Weights of a small transformer language model: MLP 448 GeGLU, 4.29M parameters.
Each number is 128 + 32 x the weight over its row's rms, rounded and kept within 0 to 255. Layers, rows and columns count from 0. Numbers have three digits each. The size before them is the row's rms in percent of the matrix's.

# layer 5 MLP up, 448x192, rms 0.151, rows 0-99, columns 128-191
095:194149115080171118175116173137126121099117116113133148153160165074120135126123104127179091130171038124112099160174170105076148085155160091113047126125118114094151114112115159133197123165117157
109:168162153113063074136160119175127125141076209140146146186136183163080054157132129162148114109103154146103150142159062116111123140150169098097132102135145158095104147137174121108178127118091131
100:155107052108162125127085129156151102128133156104097094138150143100050150127160110158120112082173160176134060148108145123146146153155171098136116064125131131102157124152181114102122122160180140
099:116141099162118115089121078151152116135102105149129119149145167137095125143143137077164118134101154134138102133175074165146157232106181107163110108156157143133095098144137158164148127112078159
103:115157094109091071174121079055098099124053117136110124139099135160169105120155111143118130133097151117098146153097079203104188126164177122079186159120070129134144111110087199122162097100119133
101:128150144133068122103145098142095132154098141215110154160114157112127090130152148160118157161164113143104115059156066191123159171147134153087128111135132182087163120151112151137115220075075100
102:091128107146157129163174102159111061089125097117114141094079094103160137185102134087161154135090156080106139126105140130145094118123112104111116111210159101176100072147142115106097123119075045
099:179193117147116122121115147117097139147196151047139087163092141085161135123115179150104113130166123139098178108128118098153211137103097163130110150160117164151127149108144168115118166156111131
099:174133081155101157163099114133163174143149117111091119137126126126091141095109090151171111152069154107164146132105114125124085087160128164148136165091125089083079151119127166111194149159105095
100:130153094118177150101194139106117165154107089174133105092072046128102113124153075114112090099137117139140118123132161102079113126062134145078149134101104128141099121090140122146117107102093156
102:125175150116117146076135144084130196174139130085098128116069134144119173142120140128142162106132150143120135097148126188127090122115120063100175140123140148215118103155113113121137109190098125
102:096031115177149108133085174139173123158174168130144176109135140061149110101079135100091123125152058129171123075094123160108139114143164126130126179140187128156159077128143089129175155130134113
098:155172129131124099123136160142125128077164115152154134126149124118086044182079124089125083058141116159100150110175089089163103145103144120101113079146085101080106113144090156136118127113154080
107:140197056161137085147142144127193120146157088155148098113108184086083146233119111135127070130060126111119176114146083097105052154109116177128166142094108117147149154149125212135158147161125194
102:160152127131068145130164148130153128144175145155148070098113059130102188170148101130185153125110172110107197152140124121115147144113181115210044114133081156060128109106120083125131106136185132
100:102138131118186152094085108133137169103121110138120117091137110141088178169158124140124143141104092146151125177160130083115077171163080109130086123122122119065088144111095116104112136096046123
094:075151122075119099104079075168121073142107054114105144163114141107082126120136131129171159105144130108187160143173131115124124094151130124105173127118179114129148106115076161149090166176137193
094:129145172109123187110127171118173125093178109177116125145140094101150120124132125132168094143137107165141082116146142109105076093074177121145123095083173098116059142073133105115094150224153093
099:130110132115091145196119089127113167176150093087109091117221121119117129143180139120100119124131108205133106107195176147176108168152069074053159099110165141110113098115149160097112104168155145
114:135139120107154114116101145126110111163148160127074124147085120153154083149128054115147146146075160106139150195182099142112155114183089090097165086144042116150137122129120088211107180138167124
097:147074138039140093111133155115184100182156169116108148127120128114183148145106082100158150149140136090128132191109102193110142101149098153137145131113122125167083137161125132069208155091124208
098:109178161140097126075133092207144138089165110116070204095133168187138103093163116151141154111128102087104077108113110131146060161153156108197141100106184164149105123099159198155117208098132192
099:138122144162088071122062122165094089141114127106134215145107090115118152167136058115113138135153113077073141139105128093188099096128151175104103090137104086096112164131093166130169094112128138
105:082082119130042114140146103183107120094110077112117127137099217122149139154120075086106157171145105110113116112147140168126180146165147124222142146062086120089130106084180070161158161121158163
099:053134112160100127092151145045118163145123140117122109100139088112122116138171114078134146123203096122112125111154071087074129109155169138116164181143124034127151119134103097165130142076181114
101:138074126061144065116133108135096121095132153108201096155110133135053237076130080132205151162137087158109140144136152101119127115185139143136158162091173169106121134102113132167131127118101070
103:126180130104121124164131130160121068054061138139176129106133145118077148134132120128102127094174063088102124120093146094103141118128081147167098149137138093079127057160132159038099109094138080
099:104182154139136128133101078150086130150077070096117117180164136138117163082124140150131100096152109136106100068164159123170148139055049129122165184114132153104135116202126132142083160135154127
094:050118119129082148167094095176159135140149132111121160144213087144164147133108114119085133137118186125065071121136111125153125155127150131096145146183109123132122131089066128079081064074101147
101:153098128130164089109142179124110127085110175153075086136121126070124104135121162151163170151155120159155118131141101143130101138127079052104079079095167139163150129052112094130109099109179094
093:091141121159082177172152102113119138127176074139152193081113127134217124123114162115186126063141143135095120183086068156159135135109090124133121093107069106103104068083107120154116107181112117
095:123053174122070140183154087108082145162125158070072101129108122150075138101099150157138135172101109121098151091068155093146119173125127156046120171097121100172096107155078167076110121153188135
101:093170133098081080113137135136115155147070095112067142140110119148201124145145153083152164141164140134103118170168137177095077089158141077160059136156116128118118092139122187086126132138142107
109:156148124111082152134113100111096186081130105097126159085188129123017138160166056133131186103173175109113165070069138104162097152114118082152170088147116173111157161176156079077147127129146128
100:107163117080097163026132181083148074154132141187038142140110099102118092124125106122124146085163129112157177127174170128107177155116125152116134145164088118098104151179106139162107126113143129
102:132123153074126117054131154099102174129103210144198085149104109102137103130103112103145182082145109179166107166115120132136117111139115092102196103111122110139167059153185141194154186147140122
102:202152171128154124106120152131146144072148063128140129110069105131144143162143109145186064149121108162134113148169155137165104129101120144181100149138149098154100065155117097146118158119119089
106:126135172079098128144126120137152081128090125110090105171111153131081101108143164091087138180138081169122119180176193115095132107077120114142167153124115119112148194151080234129151127101134131
094:132037151109130175132120090169192172151122133073122122189096125094115197190149136079166113131096164144110137095181073095142085130155083095160116124125097118145138084108129124187123107113176098
098:110117127202115118132150117205132120146125068075138153100146136127117163167148125140106177134105149115102112163148126139084163083085142153096149160120084110098124178154152149127081167115049133
112:101114134143144099152092111140112105164167110172148110113164101146174166112143156177109136211111098178088143089144137121098096127114165084098156155171087105079154175140147134167138188122094116
101:169117102141169140116130107133099070081151177114155089100112123200147152140106136103157089102094149185196084128120085138166095143140119130112141161111086107161106125160106137095155144166161086
099:126091105114163085095156086156086167165069192135115099114160144130121078154165044112131159126125146161124115100088188109133078182160105155080087101131130134103099126159080131170103114131103066
100:159133090101174151151161118139184084157175160125076170127112166145135098151162139206142141138187179086098115114084155140141142161170114162113132074154149183107161155096112144101129129119129093
089:146140071123123192146110172138097111105036197165168185105127137087150109138127124129133121148099138069178127099134194090130101112184164130148057154155130109129171150159143119141098159181170117
099:073097057066097160119152147145073143100135129127135176111137118139142090115152122107179144097135114084098178114098093134154146117153114119125157070102099106116100152168104176110113145116133123
100:140146170126166150066131137181082154112148093132122150197104182107122177082122137110144203103096156081146166121129133110122123144162125074100144163101080094117114065176135090140111120121152136
098:197079100127132117136084115075134073169106096113101159086104150200106155083135107122100094132129096155065108166118168113078119148137051128152092128157121075161091130120122097092058172137151128
101:147131077180135150171096110143129141098152152093176143157185107120142161093136140082129176109234194150107123122175090135102115153128097068166141135105163152140086167227162117123138132197150167
101:136112109122164104057093104157109135174088163149114164152127144121047141120167115093100135076168165151100157086100069141053150149143134100158081070147135130132068106121098165149161092120120114
097:094101138131138115158113145154186154056151133076140139202104132113161111170171095115123129101135108140124086128085154158122107135147146221153182194133074102081170137126116115124097125120175172
107:118141121115172159139161095148094147152117170176156137109092181078139093134078105127096143141124160221103162163106128117152087175123135109110095183117098091134101107156120142102143104082103113
097:124129063127189122123095126117157154108125111060091125134166136135096166170113148146118140095112099130146164119191135107102128114154115106151120121133152163170117190070180131149114115163235155
107:159118182091107103134117102152154200143184131098130091163157151095147184126193125242112155093127114149140098173133099095167133126097115175093157141163061219151071080118098086114146075106087103
106:139164110112105160125107145151131108139084092132113081160095157104105104186101099096143166104135118062122102135164182124127090087151149079137177158125075116136140139163122129194126165166151099
102:181081126083119133076111111108112107124100126108131117119135165141185094016121173179124107151156147155067086135113062118137159071079104148091116103134133180177196165072096128101093133144190087
087:133158159161090118113133091174059092133096137081117177168131177095145157137126141129155149119105089093170110105108139117076113117171091130128072120126134101103144131165154080139105133156150129
094:186105146193184169119134108126121132081149119122154112171179189222129141178135116134062139068149160139123173128127105119135148103079044175110150146148147108120117132185105133193155131129103139
095:096134156133135191114130108178153121164120156183211124154159176089124120173100137168135167150122101120102176140117124180076142146117151096181090115157140090095169091150176157082088131112147091
096:178156144044161066115132148107070084130080143151097084096149118160112078168096155124156116159101086118128148149110067096099077142136162134097108157122139131138099171130128133077192184144053084
103:222093143148158139148125091187123102147158134142120142128178096121175107110131166118117153166118138173112102114137131198109129153160086140122074117099084084157176115152106105143113123130124149
101:184164109093120144101158156153105142136120115131158109118203165182157085192157135120140107195139080119163174145113066167122116140133123136179168181080069159166077113183146120135172147142200079
110:162061113164109093160099081134124111128129089111143154120175158106078128117190122127138142173072131142109183157095108100157093116127113158161102045116137122139179085081065136148128070087126136
094:143127094128105130143186110142138079134093072124133157102112130168133113172092132073164179154180058144171093102139162146160164162119142145110110094141169139163060178126115107138163143095128144
097:119156078129166115110160113117075178060181120131140105166139122134124112084143127136124124108146153145076154125149127096125179219083185155106122149126123117103087126154092083155150189173133115
105:115106115186133177168122113135117132163111160127187106123135200107141158148122142112092120158130106136126162175139152138144176095083185130106120081140132198142058092072115043160114088115083157
099:131160132113123133122062144102125165131070086099128129107111178168106133102136158157063145133128133116078149164128122143162093089116106120139112080114107101132148129107097075180128126074078172
102:138178148129118121133068115104128087095089121133137107111099128136146181164056104185097106153185133113124101045123136105158116120155140141119089087076209100115126171109109131112155169187143104
102:130114175088081101164118139108164101133118157131140134177153149102113091162136200100123136177145144188148148154147147167128091206036145081127125129114154101086103113135174151118057087138109109
094:110066070214149099076090098090090113111210130094164120133129105117115135166179151099138157176114116135069119155123157154164127109101153136102113106090124112171184130140170130119086174151065139
104:102063100091130140122142187097119057151112118065118223118155171154140118160129174149172107103161126136091099099099116133078145121078170189120153083121117111133102121191107142136174020159070109
102:105086099095150138104147167129123090141121155091143046157134127138143131086070116085137110181170189173096224069178177097113099131185144165153146093046146085125133087133121117118154102066130127
093:151181115111134180111163123112157156144162129197043162150165173145122172139101142129159125139147081143153142111079136098106134142150110122126179103127162219194098171075119119166131135104093076
101:129052076200147069093152175126124139136136091129113117135115149089131084165124114138088133125084118166221131143137156152112126136107137127082166143131116153157087089104136149125135133130101153
096:101134147071155098139053079131098102112127089083134165043140132146078130090066085106184102143062129108162164131152109108159156102147122117091152101118125133086127148125077063103165192114176139
100:119177190178091167119126145135092166166100178146060134169128138187155135105093137151095123113152159140112187159031136132083150115106105182121114132168122143153142170100162094126138084142135138
096:123116116159159126148101123087139150071174118197103154108125115121154131150092113132146121129104181131144160052120120108054075093186101108146147137107094112111134147094099070077149120100113140
093:138070094156149144188160141152112120063022173108093073129095112146096201074115084053123117106154141099192145107170154188118138168094092163116118095134153133138146182104147126134111137103129114
103:139135205101115126103080156156119138120073075064140121031175119113109095169080176071127098170111131129074093150117163148141154180150079124146146101134106157148108160120140076134135136131121089
098:179132111136148142101109155181158183136141108149188089138103148075122148150146109124126144118052131139065068143107170122129082098135087139149129091125080131048112088152141091104095135130120051
097:120119133136061117100132109174093136131120121139130099182111148129148151068131144095125130093063120108167127210172077143134124125104118080124120095177148088107170146161107135098149131099110069
100:103146089083148123107176143079129171095104097112139096148086126158071075155095128106087118189144176123097154116096145101140149080166125150117114096198163105125107151080097099093110124093120093
106:121137078176120129177109150087157140122114125157156116112127181142099123092097141079066113074148100157114159163125157091139143133179156106069106197093093129106078106136079169140186090115087163
098:103151124118209149101164098124167101107126148162139111130136120106171042160133157128132122165182117141133079115154129134138067115180199127152171157134047141122109145123108177074091120175114093
094:122121066172109110073149086060102147133127100178117094196119182154093072143130103078134098127056114188145145152137164099075110117144120162107108186186083147188110159179124085151127162126165149
105:103152185129064200122122141117106094164154143108112112096127136095179102133138182075135087091150166151108135136120098129092157061168160144132102124119199117091146127124074098143117154133188113
108:153151120214179140094118114167173115133147177141141107117111108111129123147132146209177145111119142150143061135143120160129160170080147155170100146157138157224107130147071097099172104125113148
097:141140107149107099169183100168174162097066156129166097178092179117104089167058078141120099123147159158178117178159131141139181129163137098062158136127132098131102116070126126135097109120121121
095:135081176099142072110109087132134088113176141043132109109119109175108160125174127095123114113183108062089104168182148119085152088113145193122087112103137104084158114153081105114146072168121158
105:130179137076137212146114138114116114062122131163098149080132179041102161125137154064109132176089190126178075133116058118129167052118130123049113084120093153179126092161171133125120104120112097
109:122131120198152134167128107159161154153130105141164098116111135103151088149147107082152118181152131081126093163157121141129139175061129074114120170168028124143091141114110096115095117145125164
101:175161101189092064114117054112176125104158137119122090170112146131094128095133101137142185108114136118162155129178122141134100159168149148152106153143100110188052151113114094115099112127112142
101:099147194127108166152105149066152109159137144134082123113153087086147140132173081109095123072125174192125105174089131154096197160073142125108142125108114099140083172136131096179067090133136101
093:102146136141135102043099163098118116121173123192096078151129160124119156106105132119122083153144131064168161134146068116119106127070142093081153134141061115107147167113184144059173159160160116
107:154076034076125107166068163155126163172177106112168189090102101118126135149118121083126106128165085146128107106090185155093119098104134162094109090132137111166143107080143104107129142104118151
092:130125098167172127123182157208137127132202141153189160097167159163119090135109106106076139116099116089098186061122135097141162131115115095141085136128132178116119141150083130123183049101114210
107:163110194196134120148137110149176119119156140089166133083112113157095131143116107146134043135076190190124087166176128104144143172072097118157130095198113083152106080117126145070130134171108157
091:131145136052096072116158097186167089101116150170118101188133138178122151117160110134126111131136195133126167073205142120123128156120146138133125131123170100162124168139086078095105172111104100
102:144137135163118182111164085089119144223105121127095103134129148080114139148074177102201149122074094109138121102200117134170127147125089068119168119107098072163090054113121153184121128188114162
093:131117122104098097122074170124096105150154162148160138142119114133098132100127120158066153134169133118146138089164134112122154155198123121093073149177156135101096023120101126108125045123113142